config.yaml
num_key_value_heads: 2
head_dim: 64
optimizer: "adamw"
final_lr_fraction: 0.0
Each number is 500 + 40 x the weight over its row's rms, rounded and kept within 0 to 999. Layers, rows and columns count from 0. Numbers have three digits each. The size before them is the row's rms in percent of the matrix's.

# gate: layer 4 MLP gate, 704x256, rms 0.0495, rows 288-354, columns 128-191
# up: layer 4 MLP up, 704x256, rms 0.0481, rows 288-354, columns 128-191
# down: layer 4 MLP down (transposed), 704x256, rms 0.0648, rows 288-353, columns 128-191
gate288 099:476540501503533546430525462552494525484528535527455448496460448550553458547450500476493458528419535535533503469479533473505514467471439413438523506526525537454550480518489529526544543532504573
up288 099:583461515515518577556481464494463521522581479439520559448494498425462490454476460539448466503534475495477470515572523526462469526583532513535441465485539491583537455571583457515454490550521504
down288 094:461488419530475485524470547513494517500498478536492479517547532454432450446552513523512468542534451529464545520492498581414504459508474510566491496512477524528428509469489533472518412480519452
gate289 098:513494498466525507525534479482551574499538522529506494498532471444542419503528472479484480492514532513464510406538497474476483482469543479480530543558498512467473464481442556477498460579484501
up289 097:543452501517527569538524558469560549499548508535549498447478460430538550517497434459425519528486557517529558425516464460466463510479529552440520558553512498554544463507444518452498445522551488
down289 090:569460455557506491539471502539489464556533467483477494419465465545566559540547465499428470497430484445540503519507469469510499452505476484527453531547472484561498504519526460430556523438572492
gate290 095:444475476467445448507464455519561473509479495458490423493573456548505540507500545498522460561453473464491479541490486553480434412538560532541443415494477451472541450503479461489541497553405590
up290 094:484555529467547490487543536509516516500525441557538546483523566492548496582531463534466588511522521483507546509533544478502562528463503470521541534509461489495473499460531551489516509487560428
down290 090:524513509485552488521554518470548511468541482470515428509496494496464533510553566536476512592539443451464600541523575471549492483437515524475479407580508477541482511491503475510520485454487472
gate291 091:501445556505484520507482560529511488454533482507467523443501501508527444486405548530498460467564479436428409471450540450510466478527549569516460458480534496445524482492496472522458524517501548
up291 095:513457468478524537514502495485444443450571436537432458507539436528543466552488539459548413551477537462491474528498431526456504524513562522476428514537504546472473530540453435496536465533478500
down291 095:516542434514481534478501520467500534451515466451509477521511466501476496537504553508440487545460524640539518481463440509551488434526487548465528493516504467457495576480521483500493487429489575
gate292 098:539418570469519459586489447460520540464523550478509432537458497482453528505519463530450523542568526464435515483502511534553548473525394488398464441497520545535479562506524519574524508497473508
up292 098:462527446514445476474510511542469502515464443524476549552624535503478449391474477530459450467534506572474545512526440455496535511553502490513527511475479491566487543477529535583432500487482536
down292 100:536530475455530475534530515466501483450446445460451471532528526496437494512485455512481468495521516477455454450527451505493487410569438444465535523473451456531530539547474466516491542506497448
gate293 097:588544532500462454516491579540460507485547497525473439465472471437507489557506545493542487531535492456469506455456528520488475464518517430491476441518435559515507392510554422545506505499490558
up293 098:481470501451542500496496463489450471425508483512492522519497456504509536541525526494435502543515511523422475507458549492508459487571494571491501505523531578448474536456446491441526435430483545
down293 103:481424515421476491498453532519472513528566514516510495472452483483459531550481535541503497516440426509501524527542498518532553484584497492453512479583513519492555484461488514468506489499481515
gate294 104:475527527380458474542489474472495537423509548506466480505443476474509518459460475484456495442546431496477540501542504489441519490497483470532497465502430502501483428464482544482489501486521470
up294 104:442541484479460458525534507446558525595419500528531489449466381538499479413459516521581481416492515444486513448510435425516498556452544487448437537540531444504510527506488548600492516505502498
down294 109:561549471491471519531444499482491558512446469546490472466458537555475496417467405495539417380509443507471519462540479492484541459501509496508483483496459430480472524507497476454498490471491508
gate295 108:466456562534495495521476491578522417516543458468454514488513505464532507551522450458546484554478483433532493522504470515497444516557546461500485479454526465495588531501538441491432537488470520
up295 107:509501488545478508420599486468536537458532525472487559476498437411548524480496522463551432486491470447570438514460435510521468523505518434490486504495552547523512552448499538474515487485504476
down295 107:530563445530473529472523510456544572557456506475537507459459551500495505535485562494430455476438446487525496515488451484518523431447446482449415557594480503567431498504465540557475443531555505
gate296 100:522529503488490516468430557477561532401572583542463448502516427500421519471570472484436510453470465481469489561515442504519564566464541493458553498496481439509554507560467391459499506524498493
up296 096:505508520508550498524501506536488358492416489442500494548532479469502461454486502497473481504487511540505535426490460437564527548562518548583489505440430529504491502490461547513538516449458526
down296 099:517455459537536504497498535527503501509534514463506541505485455500457495483505421491503500527519527500475490558486497540427473545503480517492468545551448484505425494586457520471463472467498445
gate297 101:440548455524469520484537497518488452447434498521469550510479536483530521510556508496483507552466453534486478566539514492452533533497414491509529538508431522450519447432523550484532429524566498
up297 099:506491566487469471538453495532447496494491488547529468448495501516496507482469479438559534502515479398458541533533475555509545467504516454437558506546394466535532445509507555506551483477503460
down297 101:510489436411525491505528511438503491550427506515491557473475477557401469498497515484481510437533574475569443471445506490530517435535469541518516504442512522462493580491470526507452510520504505
gate298 094:487491400500507538451413497454501558524467549449542460490460551446509477531504478491512522457500456584518571517488517513601460536547490469546490553509497440554540534504460498474468570498564493
up298 096:548506543463550500522448535489486509531556504424527469542491545495562490495556535526557525530487516533522544463526500521502414549503515412546455528499439495469528565497469501473472564474531472
down298 089:453494463490529475453430446563500495480505542509560594460535487447388460447466506491497558471535444478453495492499544488540509513519525568501491491537495493489477433529550480499506468523509539
gate299 089:526534511530509523438499544524551508530531474567535497543529405502509492520489534522493516467474474490487493549520486495457597519539448482468468481500489483556544512559550495575587480564566470
up299 092:485463439422578507456418509472500511436509575475478494478398502518451557555562464517556551568496491499506465503467417448507528495528503564476542448511486479463469460567469479380443454532515528
down299 092:430536542463487491539500479487521540539571490486474488454466458482519551456512491437508542490468545428551523582480501510469447478467577502520525479471539542488452467454388467481500527511527507
gate300 098:500528505473525429525546387516464525541524471489517567475485490503517479549439466574506462483521573550468538521491507472514554445499472451474612432539510599491439514497573506497508490514525496
up300 099:448460451431500507545498485513530520497533422485496508503451493521498484471510481503456461496479496547433569483515522487577469471451541512414476508511552504513527515541525476468507496441502441
down300 100:497466442558472527491552543463475522503547525489570525466425543506499479543480472500473459462486478474529549529482506533544464503500460523549463517485508468442528473460526453461482464485424521
gate301 104:477551470500510536516577475521514481433550403503513521537456527603424516467470508515468523522427521546440489487556474459487506471503512514565510494502457458464485520550520488483489389554538498
up301 101:441512531517449483455521438494542505494469458478570461545529472479531442476502418495524536540405475536535531481598512476438472500485512520516495484505482455509473523462511499467545557506499540
down301 107:475509567512432443504503554487446477530487502499470514494500473530452557488507428578503572488445574478508488549433499552445510487484510516545471546503483499541450383460490405460516489494486577
gate302 105:523533462493484512492525482461445494500492507506477485525567590480501468544484497505435550434545483561544551449478471530468494492525504512488531502471500511451452434517475407454528539585500425
up302 103:421454533484544474468555470525466512525466499498421523484532523541501472500485562499537517516441478535492501473429521463618535467454522538543470564516492411579501472455512530444483539565501519
down302 106:502459544506568478475494551498452544477500411490479490432498547476496450548437550471576470497457522528523421540466554557506536503464504463552503529507547460519470543510545567462543515528534448
gate303 102:514515451479520438482473474505447465464486459495531503499535460536408529526508547562428568540495482545448501584493544506517484532474491470581484459558509539474449553500459432455532466506490514
up303 104:447512498450545428497516544516464466526484516493494500502507455463535473532527482501515481456576501570554535443498445513470470444557501540467554566543448501468515494429500573456510540556489478
down303 103:485456481413526480506482493556463505382530428523571554527502435502499505545450580502465544548458449544521504438453514532573470532550497507557479495469457502399488478500488471482498460467467496
gate304 105:434523555466510540531475502520531455511519536507514488465546546587632504516531496585439492558541407483478504516499506486523498486557495514524529497534380484548490562510502452494460555484506550
up304 104:475547487550476476529490470597465462449438526521518534489466545522507500531550547544481448477461515496515480480507513486469465507441525479549459523411512468505465597419465494438403504459483483
down304 105:412512550531505553541440498488541448513428450507510502478426483496585495570431437469422464551467450530539475495546490477469502496510488492553522473455524474535516551522520515479424500525436473
gate305 105:470525468457548533560413476529443546476498534453474452549508459427476551496539450547511522520523442529548469498563517517452537556501533425464595510494462518501516504469474523525510469567570524
up305 102:503467561567499522473534517462427429559452554461467444478476549467550515475476492503524538497466480483460542469478436470558461544447477558499486534466533542546499541491552437459570406530486444
down305 101:528493541436450510482542487553536487538568434557499571481501502548497520516439573540578511499586548549475514424477482443550501507466471513454447485599530520489532471552481535536524516521477432
gate306 094:508593558417504536486474442557517535433534533491523454556458510432537556556548522491468484434480534523535472382550495440501499483516427591532515410515500480463516527548472564477542498487508494
up306 092:535524522481503511523533507518545565546536477538560455536494535472464529525432481554538425573494453515540593460504425531505567552515552479522480492472548472492467478590486514501498522500487503
down306 092:500480488593496452485549497541500467456511452535515504513489504527509499503522550473511523523527525494496411547475529493513468468524469517416481513546516541536537553430481507484476434463525458
gate307 098:534556537456453442484504509473511474500510425547463512448510458463501519505532487556551527521447540423427522491561430588511496422467510562566502490459516505490493511512528510523480503474531538
up307 096:448439461491534503459495404516508559472508497437463449571531538507458438479479458483436530466622435527544519475499614450514551514501562414463533507511486441474498428444486537466517447519432491
down307 097:518529508453526487426469449490520561458557572506464508492480522509503521498577486437555500544517492480477547475531545499493523456446515519499481500513455486480479445449538457491542431525451475
gate308 100:500545527477532524504525494524517533509471424452446411480464524477537471467401513491519503531498525449545571595555463524501520539563529544498490511501494566448437543514488429520458502466532475
up308 101:461495555524452424500477452500412506463456448523455462509512512465481479505462468553516505500535508565394419513481447543519511495551470434539541446513490460538566444519494571435474530465539462
down308 101:471495495456506540581403485427503499530501473496560497543524466371584494502460479579500444503466519529562515555494480483439495533480541465589450571513482513539520508492525472468588502544554511
gate309 109:527507554574500443566505459458464494441481637503472416430560566562486491440427468477469508529483502518529542453458492555419524473489503486497517585479466552559445537539432451472474511495503473
up309 109:452509453460501489501512552462578489503523539412556563488481493480436553468433491475483511489489480497533485517462465503550473461529502481523479415492424514459550495528451478571464574545475463
down309 101:515446454433470529472545565540499472597461464530534545534501477554508484506529512566439546531523527593549471536437542488523479511453482436474425437583504459502520504517485543560519495555515428
gate310 103:448483449541491435537542489562503535497461499446485565515488565466516488560467485529493497522495478488472559535513556502528489482487579542549577471501536471457543475515437492512464431467426520
up310 104:523437524530469497509431486617475450524499484450478474535489427482539441551486476450413421513555529419572522532488490485559471550444473526478451535574468445550521562514490580490526533476533458
down310 109:555476523530529489442503485463508453474468513515517443539515547496447468420497500551536550528545550507440508419432495477486526503534543495469527469519427512480522462439480477490546472514516536
gate311 083:556508508407525456550488480451489462507491507477506514500456542552525478606448603513510527486543465501477451508486532503491456460488548437515509502534451440497527447504456456515433519476493523
up311 083:433505458434471457546431513536538479541511453508552476513471508491447519546456500517506487547519502462436429483547465523529585552467550411484532430567493530500540477506512453484489531461558571
down311 086:403456500475475500501436427515573544563531535463543510515461491522542559526450479476400478484508487526450502503506464486570557524512456523443423493601534485485501494503556488497508498471529500
gate312 099:486462392527515520524537470501468494484478488520507530425532557549579506476567504553525443432559517502550532513469456554492528459523437479516551468538495514517531514454510495469485515612486541
up312 104:486409420494540468482479519511500592472489510553446462562531540515515486419528480462473485552507476417516570469554458496511489458517476522565511501495494544514506563521513470536524501520540458
down312 103:498494399532509519468573450498465517510537474558506495592453486411485436446467530535500507544443397495483511529497482515532559543578551557585502499489476485520539577469509537479468520512446475
gate313 097:497427571571508436496525506497628506483471539457538488445588464456459475500513488503476495475475476476476457536463476519415457575505571476428499496553506503490501498493519505523479485536490479
up313 100:422517459501483476439461571544504521468556544554467507493449520555478607530452524477540463523471478492548524499520521503571502517451499523528522484490533548535460558539455473458522424453604541
down313 094:549548538540451532515521504460534492367549507507456492506526475444554443469559486545445508480474508470526524542478477487494515463537508507557486509523487400484552528482554439560460481536423443
gate314 101:527568472405546487509518514511530433467500489500473443469506508525504464476463498483447485556479480500556434534419436503535541512475482500470448517474494506471483641515440455537515447498489487
up314 098:481456458432531473441524539505503494483503541526458482468507428554471531495479453526510430560487432558497413522465495470503482461417426512530465486481571524500468496476441508540446475507471564
down314 097:480509496476532516522525478500546493523468493500512465552459507499526574483401524465545461502527522518494488514504472492570579504470523518461412468488483493500518456531465456496516470449568502
gate315 097:477533514441522443459504509509495482521542482535505520519514445520457513444505574506529545534508491455450520442482516428512552528438490571457519516530508520514471490489437448471532488498507512
up315 096:428554446461460504479465499510501467539528463537544588509567527482505477512426419498490506470489474541532588523494527467487526522427522521519498526456430509533506554559546405511577474512456427
down315 094:467489567427473517448474489469549472496494555508505529575556446545473525438509429494536492455504471462504498548536580518506518476548481493461551486498504564517481489427531468530448492489487530
gate316 098:547403447555499508517484449537431526464525493458456553443495484486410536515554509463533494568464434476550455500510526576493466543461421508514455475574540534469504468539493531574556512520524435
up316 097:459556508521475498490534544494449515549499557484445469603491570446479523474524461554522518369481608546535540538454517502486480476456583510529479510456549456577487549520487491496525505526457475
down316 101:471486489476478510523495543531517497463434464470491457429500481565460490540482451543445530518500426485542437397554523475527511511471487492527516476428487511406471533448497538556487520500602504
gate317 097:530496427462436520522488487601477521512505511552467454511481471489501480515525519498546574467493485530483516534501552487550494445533519579494523487521486501493484517503450433469454436499429500
up317 094:472486448547551482536538463495506510474484481482519545512472500489467516551556473546464469538524509463456457521493461490456541533449456420544490516551542469461453518467511519490526540569565572
down317 087:531524447517450527492451435495506480484504536472514495549526470438533499524482539546493552499533477483525461504487491541478499584424538476549526445474529475508505513394524517432484522536521540
gate318 115:546526465502482569538385513511541503435431490516548467504455489489419576446480449540501484580507444541534497463466507459469426441480559540531519533479485457501519496504503514386531457556526487
up318 110:526454387547432475471462457503492428483523427496429548517553486553515447510467516555452498444518491510495526454512476483487455560498505423482509554475489531423456460429554507528545501474488548
down318 115:472453433524509467517444485500526523482461542449550543608548506434573461491578441493581529480546500499518478500487529535494511497413485552495530549433465480521573471532505456442506453544478452
gate319 099:496539465433522409507492509515559520476537478426475468492483516437470456508489483481535475542434504431545413495433447474537522548492483480536477482491564523448476473561481515518519525523485534
up319 099:497541526451503510504474511450529495432529506481520512438511413564439471495488494553485580515583474516500463447487505564406545478553471438504553413511524488417465519533468492457518504532578564
down319 102:526458471462493429422521487476489547528558511512507527511527425552445503478538489498497492539530475536515492461476483565448520539418466548501539494491537489526532514520521530533497536463509501
gate320 102:530511490534459515468460517552459455462530573506478472522452487568486530542455505476495492540549486495524534449425489486504524607467503531483430533492533473570446550503569496533572472520488491
up320 101:497534436532611428428491445478543496536532442524407440532539532481496553514527510567493457526520526584399509459458503530499541522524494472477398461546496501469573489459457473469482553456378439
down320 104:522445480515555527447576497473469467460410477496495462508484527583558463516489558473526520573470501475486551519514460529498550598495447450522533531515516477546477474554515532554602486502490485
gate321 094:496584485497528500564515485498522540517491485470495522498500486586578462516535444475482490506572461557532520454538509466545559435458433493448560516566452557522463491490484476553529550563507462
up321 094:565480513459519518443478460519538416512460528555555539551574507478511473453474533532563483453466595485474481530504474545433479522479531463554490505486500473436574494483488479466494466483530563
down321 097:551520541513467476529453515472503487442557492565446567497548485470541513507467545460521520530503560465453480564524479577478518466445580516546482507423493482499523457470435453490471484551548511
gate322 100:514581507460510556476494472457497512443548532499467529501403479513452514592519531448382453458467507545488532434495554508530517471512434539481506532492560481437499448456512521516455479533551557
up322 098:436450499531517469535513538546521514519407456456536476533528523536501481492434468519581519540495523424492431559450411476482529513526530440492472480519457541595423502455524487524486590458410493
down322 090:566489495508430444510475536489549527487468454578485495555535514528461455444489493555529574569470494452526485476472470502536461479495533578502489508513482446513514509482438445505552456447508498
gate323 106:513476465502544473468512472534480547468449517570520462476513527467487464536575551504492455502530488444487542487515504470468542530476538497553534483494435441498453460492484470494570522476448484
up323 102:452504553577513489512518498503452576538429481450487518493519541468455579491493590541492460459483503542470536462597548552504476444509449427517551516476545466515537497599495492462512517501542449
down323 107:509506571595539406496478459530460480494472598493416464523468459526438561540539452549526424458478499572462507478462444478468507449555466362518460495595544495547499484482471431531476507521547474
gate324 095:562483562432479479550499447465420491484515467586506566524593481520544442427485482456538433526554572493487437490452484475456496452538511476525528516532498482564432508484537526498549515524520453
up324 094:557529474590512541473510516571469454484420558460559482532502448544510532503492583471574496500518481557542507465535558545504473534497473565562533442501492541470572537453658549414536451550433560
down324 101:466547476546560535469491467530508560457494535453472506469524485537483466508452509541496545466545495528526480536552517457601497551485499462490549491545504506513559491495533539535513570547469540
gate325 103:541484461523526450482588583464513495536529518525526501567560483474532495514490467547510455457451434478460483530511476528494505482591516593514530482451451500556491523487563497521448498488435430
up325 103:489463512520499495436478500475467565483462496455504470453532440554452516468471425487436506455509486484472545466495588567495470548479514500469456426538494498538545494480500454506495501456463464
down325 103:433541516490471546529436519523531514497499483539481413513486515474533557495467489462492459557527493466534512505469419498585473487468456428442494470496459472481470481568424451527551499470549576
gate326 100:581488497556529478463462574541491435456440460472532554484549449513424513460493558485537504517492431479456454530457454507477542533437536524554489544485501538558494525499511503485552466486579524
up326 101:489474552464473490533511490493442469561532544464487508468581553513558592433494542407452582575479536531496537437472558506500462399507516546463518439482463478428544506514455500531513581486418506
down326 106:583432512523510479531453535558468491494484520497485504508501565511538549563521442507469520494509483532498521406522551497511453473510498509508567431542492480519510456482457508540431523523495427
gate327 107:558573460513505465453558498452522476495496514517552501441430513515469493564482396583489507471523482494522442515510435444527521437456499524504493455552522511484546447525494537529435636494526460
up327 104:542524483513545496460526451525567476462514475540496479511479570549445481502497497492535559424462484494569490482538449472458490486528554499535462487484452438552526518521534512420469530476510449
down327 105:520565435545533515532426540513523429526527545574498524465516492460421582547507497471472489483501521476513459478517485483565467482474526540513465455507514549497489492526495488537466542510545576
gate328 093:451507452460499486555499553468455541491490464552421507503462477520527464515503432463462446438523515521545551466512413471518462486478467516523489519496555577511499495433546494499510439564565558
up328 094:548555524416536555568513518555481530502495505548497543544597432458456511444569492504496483423456513466512573490557472553501504424455530551504497440505493563545497433475513512469483491525511535
down328 093:457517555558442523457472478534493473503427412504529503497489504493519506536499396494470497433518518513468534481508501500390456538509506494475479456517498555464498536487457528485455505493532532
gate329 097:507554505374504490534542512473508524493453463541457530444517489554577468566491513574540516467512538499447480491547534483487543455472521521526452412469459503520535463527544496511462505506521499
up329 097:505512562492430545519456460481421473416507541527550507501525464550541533512462600457505510523539480469511492492448548452416522480560548447431507507573517522490483431454491441560500515475544521
down329 099:439559480476527545465445522450527465525434529495463490497471427515466414435454494503516505492437459542442474523504505415489484480421558541543439448503506488496529500466574553434505472509505579
gate330 106:504531469460454422530503542524447533443447522444577444543562508570508506453455468550521573519448583508516493509502526441445498533468503515467505448455452464444547473539498446511583448515471513
up330 109:560539552485467478466492487450477459584586474496488467477547479500548502472510519505464498476545479527481507533510515547478437504455455559516442442551526526465536438559486515498521470530492581
down330 111:480540513455483485470451470457548520445529420514485445432501502487449498467506489575451505501483519561524503565465499474535474497584542501564422523532504537499532515560526453486484505529465479
gate331 105:508519494496512494455486526464477492546470492491546474450495540496464500521441521459423591584442550511519575496479437542445529449528539496449525508530486490509518402453408543502493517522532487
up331 106:525486617457496515484473509488553515440576460439490462534524524530471540400520497538487440490518416540543484507532551493410484496525512414549537528526475501531525554457494488465447504590487566
down331 104:510493434535592489519560520512462500516575465531457526510556472461432550513551458527484527531451540483465476581527466496460444510494546480467429490507466512500446543520466483489457500564462487
gate332 102:525566409544516498498496459488538497479503454585511509552515501477424447517535526486543497469493558447504525529533480519557463495484577498505549450526521558475456482524478527530496470517487533
up332 103:501469491458536430424560439505469489540439530498549479459538542579493483493458471552478431482470537556526494510465517419472544452471505512432528506506414529510530488479568480498556505543457416
down332 103:514456551503444479544557495502501514504591543441453531461506470562477529482520505431494480507498399479463523475538532469504457537514442473482420485545453467500564451486439447471505475507526459
gate333 100:487496473485467510467482459466482506457413481447506520458496525525501467587491515475553502453568414500452497561425492517480449502512519468515494530475548471512521468513494535454484425462505520
up333 103:388513540561549521524502462501517470504489550562427551530578478547530477544549521479498460576471476601466534536565492516461533444558499511434475500475426560476527497505482492502575565406513485
down333 104:548451570567492526599525514570472534594448492500501495482520530496523516514469575498492502524490512480525559456516436542370522452501458577455499542540438542444462496507569434480467536523438414
gate334 097:515525513453520522502540502510526475519492563483521474491514542548497554533457542505463553549535524540432465497609506537510580501511491594557521515474465498526517518445478491541498479538543530
up334 099:496463551566540497491519458540494461593504591519493506518457455530476495589533468529484540436534533437588542447524513552510451514558514511532480563493423445450518526557496504436495551525505499
down334 103:574450490460525467488496455452530533486446467418455597483433499531447538530550465500524517517531505482489505515554530525516489519554476506494553490527509539471560570471473574523496423490471557
gate335 101:553508489499558499487470565514549534496499545566538512506534557518482559483556506495423606588532512509490432532531464548507474464541499477511499466491460514535518534465490488519505466501549530
up335 104:481482563453506495485484461537525451546515426443447494542472503470544489453466531452459489558538470482556513451525507487474494514561573508491507567473494515538425494486463573526433566452447507
down335 104:498546499455510526412496505537556476516490474422499552500529480497515559486532450511418493495543528540530491451454503470455491606594532503527551506487565447564532511484498472485521445491474541
gate336 101:496464476512470448497473486529498495551519470460401488444508484496460507510505533503451480496472555521538523488525527533453452506485521472440488450527468452434453416426556499507406564472535522
up336 102:445464446463496514457562518539549447478533483466557538540438526498436509480493537454471475531463401502561473500472531488457469504497475495536463520533403451481479552476507498500562491462474520
down336 102:498477537500435577457596541489494515489546517463491538498509494436395505542465517473515468485470559516527500534490551503483500441548435458432470478479529511559494487489506454451470481513498517
gate337 103:521532510530502522470473481504433552405513537500531404520478414499512440543507496491393555566503536535408481459449510462524541452482498448511527476535556451429497507488484510527498467605490445
up337 103:509520576547488580514486488493504519552523467465574497558575523495507473462484525538484534500474506455492432455490464485472504522516443475559502473477467499501480542555523448495513506503549488
down337 108:572514431495518515439536540523514466427550476519490516544485474483585532493498527475504543512484521517432539472554544522524520447536499454473488514413474487462571458457457517486445455480495472
gate338 097:549491449422504449467529438552520485481546532575528492503518541506574500545526505479493489480539466561444521504441481466495457434493503510532460535513504518537540521492530488535481575580465525
up338 096:485499527576496497505503534469483522482446456473500489498547439506462519504533518531478542532572528520551536463615474563488456493477488462491541428524536541537468454462459533445577440569471486
down338 100:520498500471496503462544492492497482480454458501432466496537551574492507513524527539509483478570487509549594572496507528455433505487510488541453487451483557558430487486465468432505514568460508
gate339 095:483533496455443447459495536478492578559543517555498453536439446403496486578537525512555528544537539583439548501483500443475586474459476485484531514484524471464379558475505500462473437495535534
up339 097:420548515525525483495519464485572538580566559495496514545484525508498537455523546491539535504544557553432481523553523548545497458458465527486527496519519454553444496442497445507406542490425429
down339 097:494577554630495499501544483466527535544500585532467503473575450542506533551532493489558508488559508521525492574543507508475520431523501567504427514550514563509580519451459471491505451480494499
gate340 096:488549464432546489486458501514532514469466493533487433519381470516507484515466545537526520567519529521584497477550459491471488494496460459500506416432509475514542530515488483550520523599485507
up340 091:574457593576505468502547427514538481472490470489469526487589515493517536503563516515573471497480517484430532551494470491496453387495498461513534557564518477500495475395498511483516518505499551
down340 093:484495473473532486494524410508539479456429458565500436433469537570454493491496490565557461525505551529501550569537477441417497409529482462508465473501481451509485506465533538504571513584527502
gate341 101:472508373476527508509491441542530469526451425534499543499503472489512482515556511527549558512567537546517546486466484537497487560430576489492541430499497444456478506459557565440510533569517536
up341 102:633494565447474466446446526490512483533488521484462441501500501487521505568490526543493469497585468512451526525587489493510523402565478519566520528527468517504522498507459422468495501521471476
down341 104:557507439438519434443431439473545494502493481554456471555508480505526492567444531478501485516511492509517515449530497492549553476490530503480531478487506466458482455534594545476464511577441476
gate342 102:542483495464524521432494452500484427463468514469488519514505534550513421470483480519513478476496519538511442454559507537398561482499523509529519451535546529434470527457486457469472492494493563
up342 104:579439409505518428554476567477441502459523528503484482486490526448507574494523500492509560561541489463567519492418400530486508559445516545494533424527483462510504464527499435500454523420502548
down342 104:431473498526526475536506521517472523555515537507541486539465485476483535505542475467501487508471451479540503523511483498502547484474556583448470549571452507517543513487528517491486527396487487
gate343 092:600528429475520491517479538578522492484518531509455511521448454506587463532472534592563473556554520584467560473440505414555508468569490483497531489541411508546480515458548563431586532538490455
up343 091:601494475479545505544459512529534502519541515545458499523460510541565479525476556561571445494518478521441548457447507444569497520583501461480501595519476468581490528501553575477525567527489452
down343 088:565413497464571436486563578487498463473587561490503477472533499485553531512583479524527484543497538452516529481422477512512506541503491480505484578494522527543441514496536513429553554505527518
gate344 098:481579499475448509530484473432495437456502546485498532556503458572494490480436543510494467485477496531531491490517498559447443445528516458457526511429443501520487464496470487519511574507562483
up344 097:450518455511438544448467533579570531438496466537468603498492510462571510430505449487552531509539540526506520501496527462596566512516468544536497507501525532435563482521499501532487454433510410
down344 096:476481513493519524468467543480452568471543449542439519529532572446564481454496523537550479445517533486495551541517533454510510505502512488549444542574523472484521485514477541455559483487524441
gate345 098:471533496479539472510538539447568514515483527465500503438444469559552502483428473473525484517470527438597486504560541429385535471472469508476526440506482589426513492453476500540496540504581537
up345 097:545437490490540518493497453477526499518487502493432467444521483449518565484474478487515439510405538486523533482467501534518533431454507435487490509496530472441474497468508473474491539432469477
down345 099:485573521534507497442524477557482455478517466489495545519495521504537456547444496458499399487533520533497521466468489476502486551514467516448483472432488477465493486472505547540488543576534478
gate346 098:500537431487473507539536516480434488422441494531507498509512557501461530497466468578430498478466536503480507478493477533460570496477535435513511489511496485530474419511441533528457558474475459
up346 104:553476515537519568539533492520484485512548529495470534469494529475546484514485560518493485527518470531498547460514534462490523493506450477463493589550511513551553480476439535482485524476523488
down346 106:496482489521507473540491550474421465508442506496498470523419565516435490562511499584429504450499500556532513490516509522527537483470511474447492487438532512461505503542517468547496492496511505
gate347 100:434488545453538491522441515459529499446479549441531507507463436530524486445501563379516469568471443481436495536471488539502469530492589551493470451537484534503503486508421503525535493472495485
up347 096:464573535485503423485517501548454560538520471509531512521516476492502502437551430557459499505421490486463460529456422467506455493467513531444471540488497601482513551530416443492446582459469510
down347 097:429469487505498521469484484479440457560457479451448528523529523464491482459496466535461555480496513481577530482510495465579458509436499490451453472477509509483514459457497529442503503540535551
gate348 101:450558494454467447521521551476512473522457487522464545505496477437426507443490459432533487539494524480520503504471487535476509492467466518432448534463462485465472513498532506488341518495455501
up348 101:453503481478512530541554445526500373446456540395427513545486459531474445521547468510449478597545509557532496472556548414458500459495554449441483538468443528521538476451592469423453505462483540
down348 106:436490549531520558480496528502522494475443553495493480603440561453471453510496478527542507552468424477512529480458602473498505538496522547568537527511548481493513535512508487514540513475389458
gate349 105:564497527557531442481491487496523468491540566487510478515538481483469462551491504529548538459502508423517474575560564470476524496454468488488535478524514549527446502518588490506446509534454508
up349 100:525569456479460518474523471514483508553463469495500504503577487477498530443559560502480497504464478528515542445488391454436486503485491462526537484459440547357581451462469476538535479549523456
down349 098:552493515430574475502597467511527507518490503503499459487551443518608429518539497571533492517505431505474526413544476508531487464526489430517543496506471550466591459486484429574501456521463499
gate350 100:564475486431486498443517449563519547541483481481478476426473500496483514466508524526533479526464492493448558496426428536462504582474544506541543507552526471428426543508448442482528542456504428
up350 105:482513543531416536509483472539537416444467484493553498431518451554543533418524546511493484512522447574471493527525481470524453490509491411456513521527415595497464529474442495527560481425593523
down350 104:570465514477541454492501507434544529524409464544454483412474557509511615523470467512439439536573502560461533475490529541447546465579514476560561528502543518520476481492515515506545496446406523
gate351 101:426529423417509532484549508459511477474488513636445500496591520530458490530498483500503507538455478508478549567429410492518505568445525475497499525468540502444556469515502496482470492514435491
up351 097:504504519582482527520534485524487523534508512474577495494467561509488469447459499526524496454423460502543469485445448580521422472485594534523531505477558382536515407502465467542487516476455488
down351 098:482467531422450521532509485485552575447463471490454486538526501476554529516434527489490519523446495476476504406513613435486508530540484498476496494512503490554545456491474473506536447573490541
gate352 103:451506541455500499506486497476508475526455517456462458526458541495575499515409521490467552535535439549480459478547528496513541557508475591477543521490548510520527568514475494488441498522565499
up352 102:496449490494570478501577534492448543493576569487460440534465447530436568539481521431448488503516553565530550513449492589520521467510424514494451494514500507501523538528509525508459440503458503
down352 104:538487501469427512441609494545452464411509468525542492504525457482430539494582476482426480533495529484476483489498493509454526492559491549502396529542497592498519495529466608516489513434576509
gate353 092:480480490568453582482496439468495383461492593566557484568588487506463433591504465520463531472514504493429524547477503492541507497484515471542561524458508479519463546547522469429439454409531505
up353 094:449529547544510507461496473480489534488502528420413522523552482486528562488455454548520473522521538508502554477550496548544522554438561537499499558506557455449531507531499499513535520515449505
down353 098:500436507453526531516442476467553487493544543517503529498536523605512463510493618473417599538519504491521476497541515508555518529567525523509470477450475476507523450511561517552558498486542471
gate354 102:421494523391527454501467430516516511480469560506578482517532510484495439514508558528521496521460492542565468553511535533560436596486476552530446562532471496519416566494491456473528423471546556
up354 105:488514458490552530522594498509486476504505482471537476441505547587458527548505511536466474486512567460572469509442480526491507470558458555494483505508557353495437478485522494532505456516468521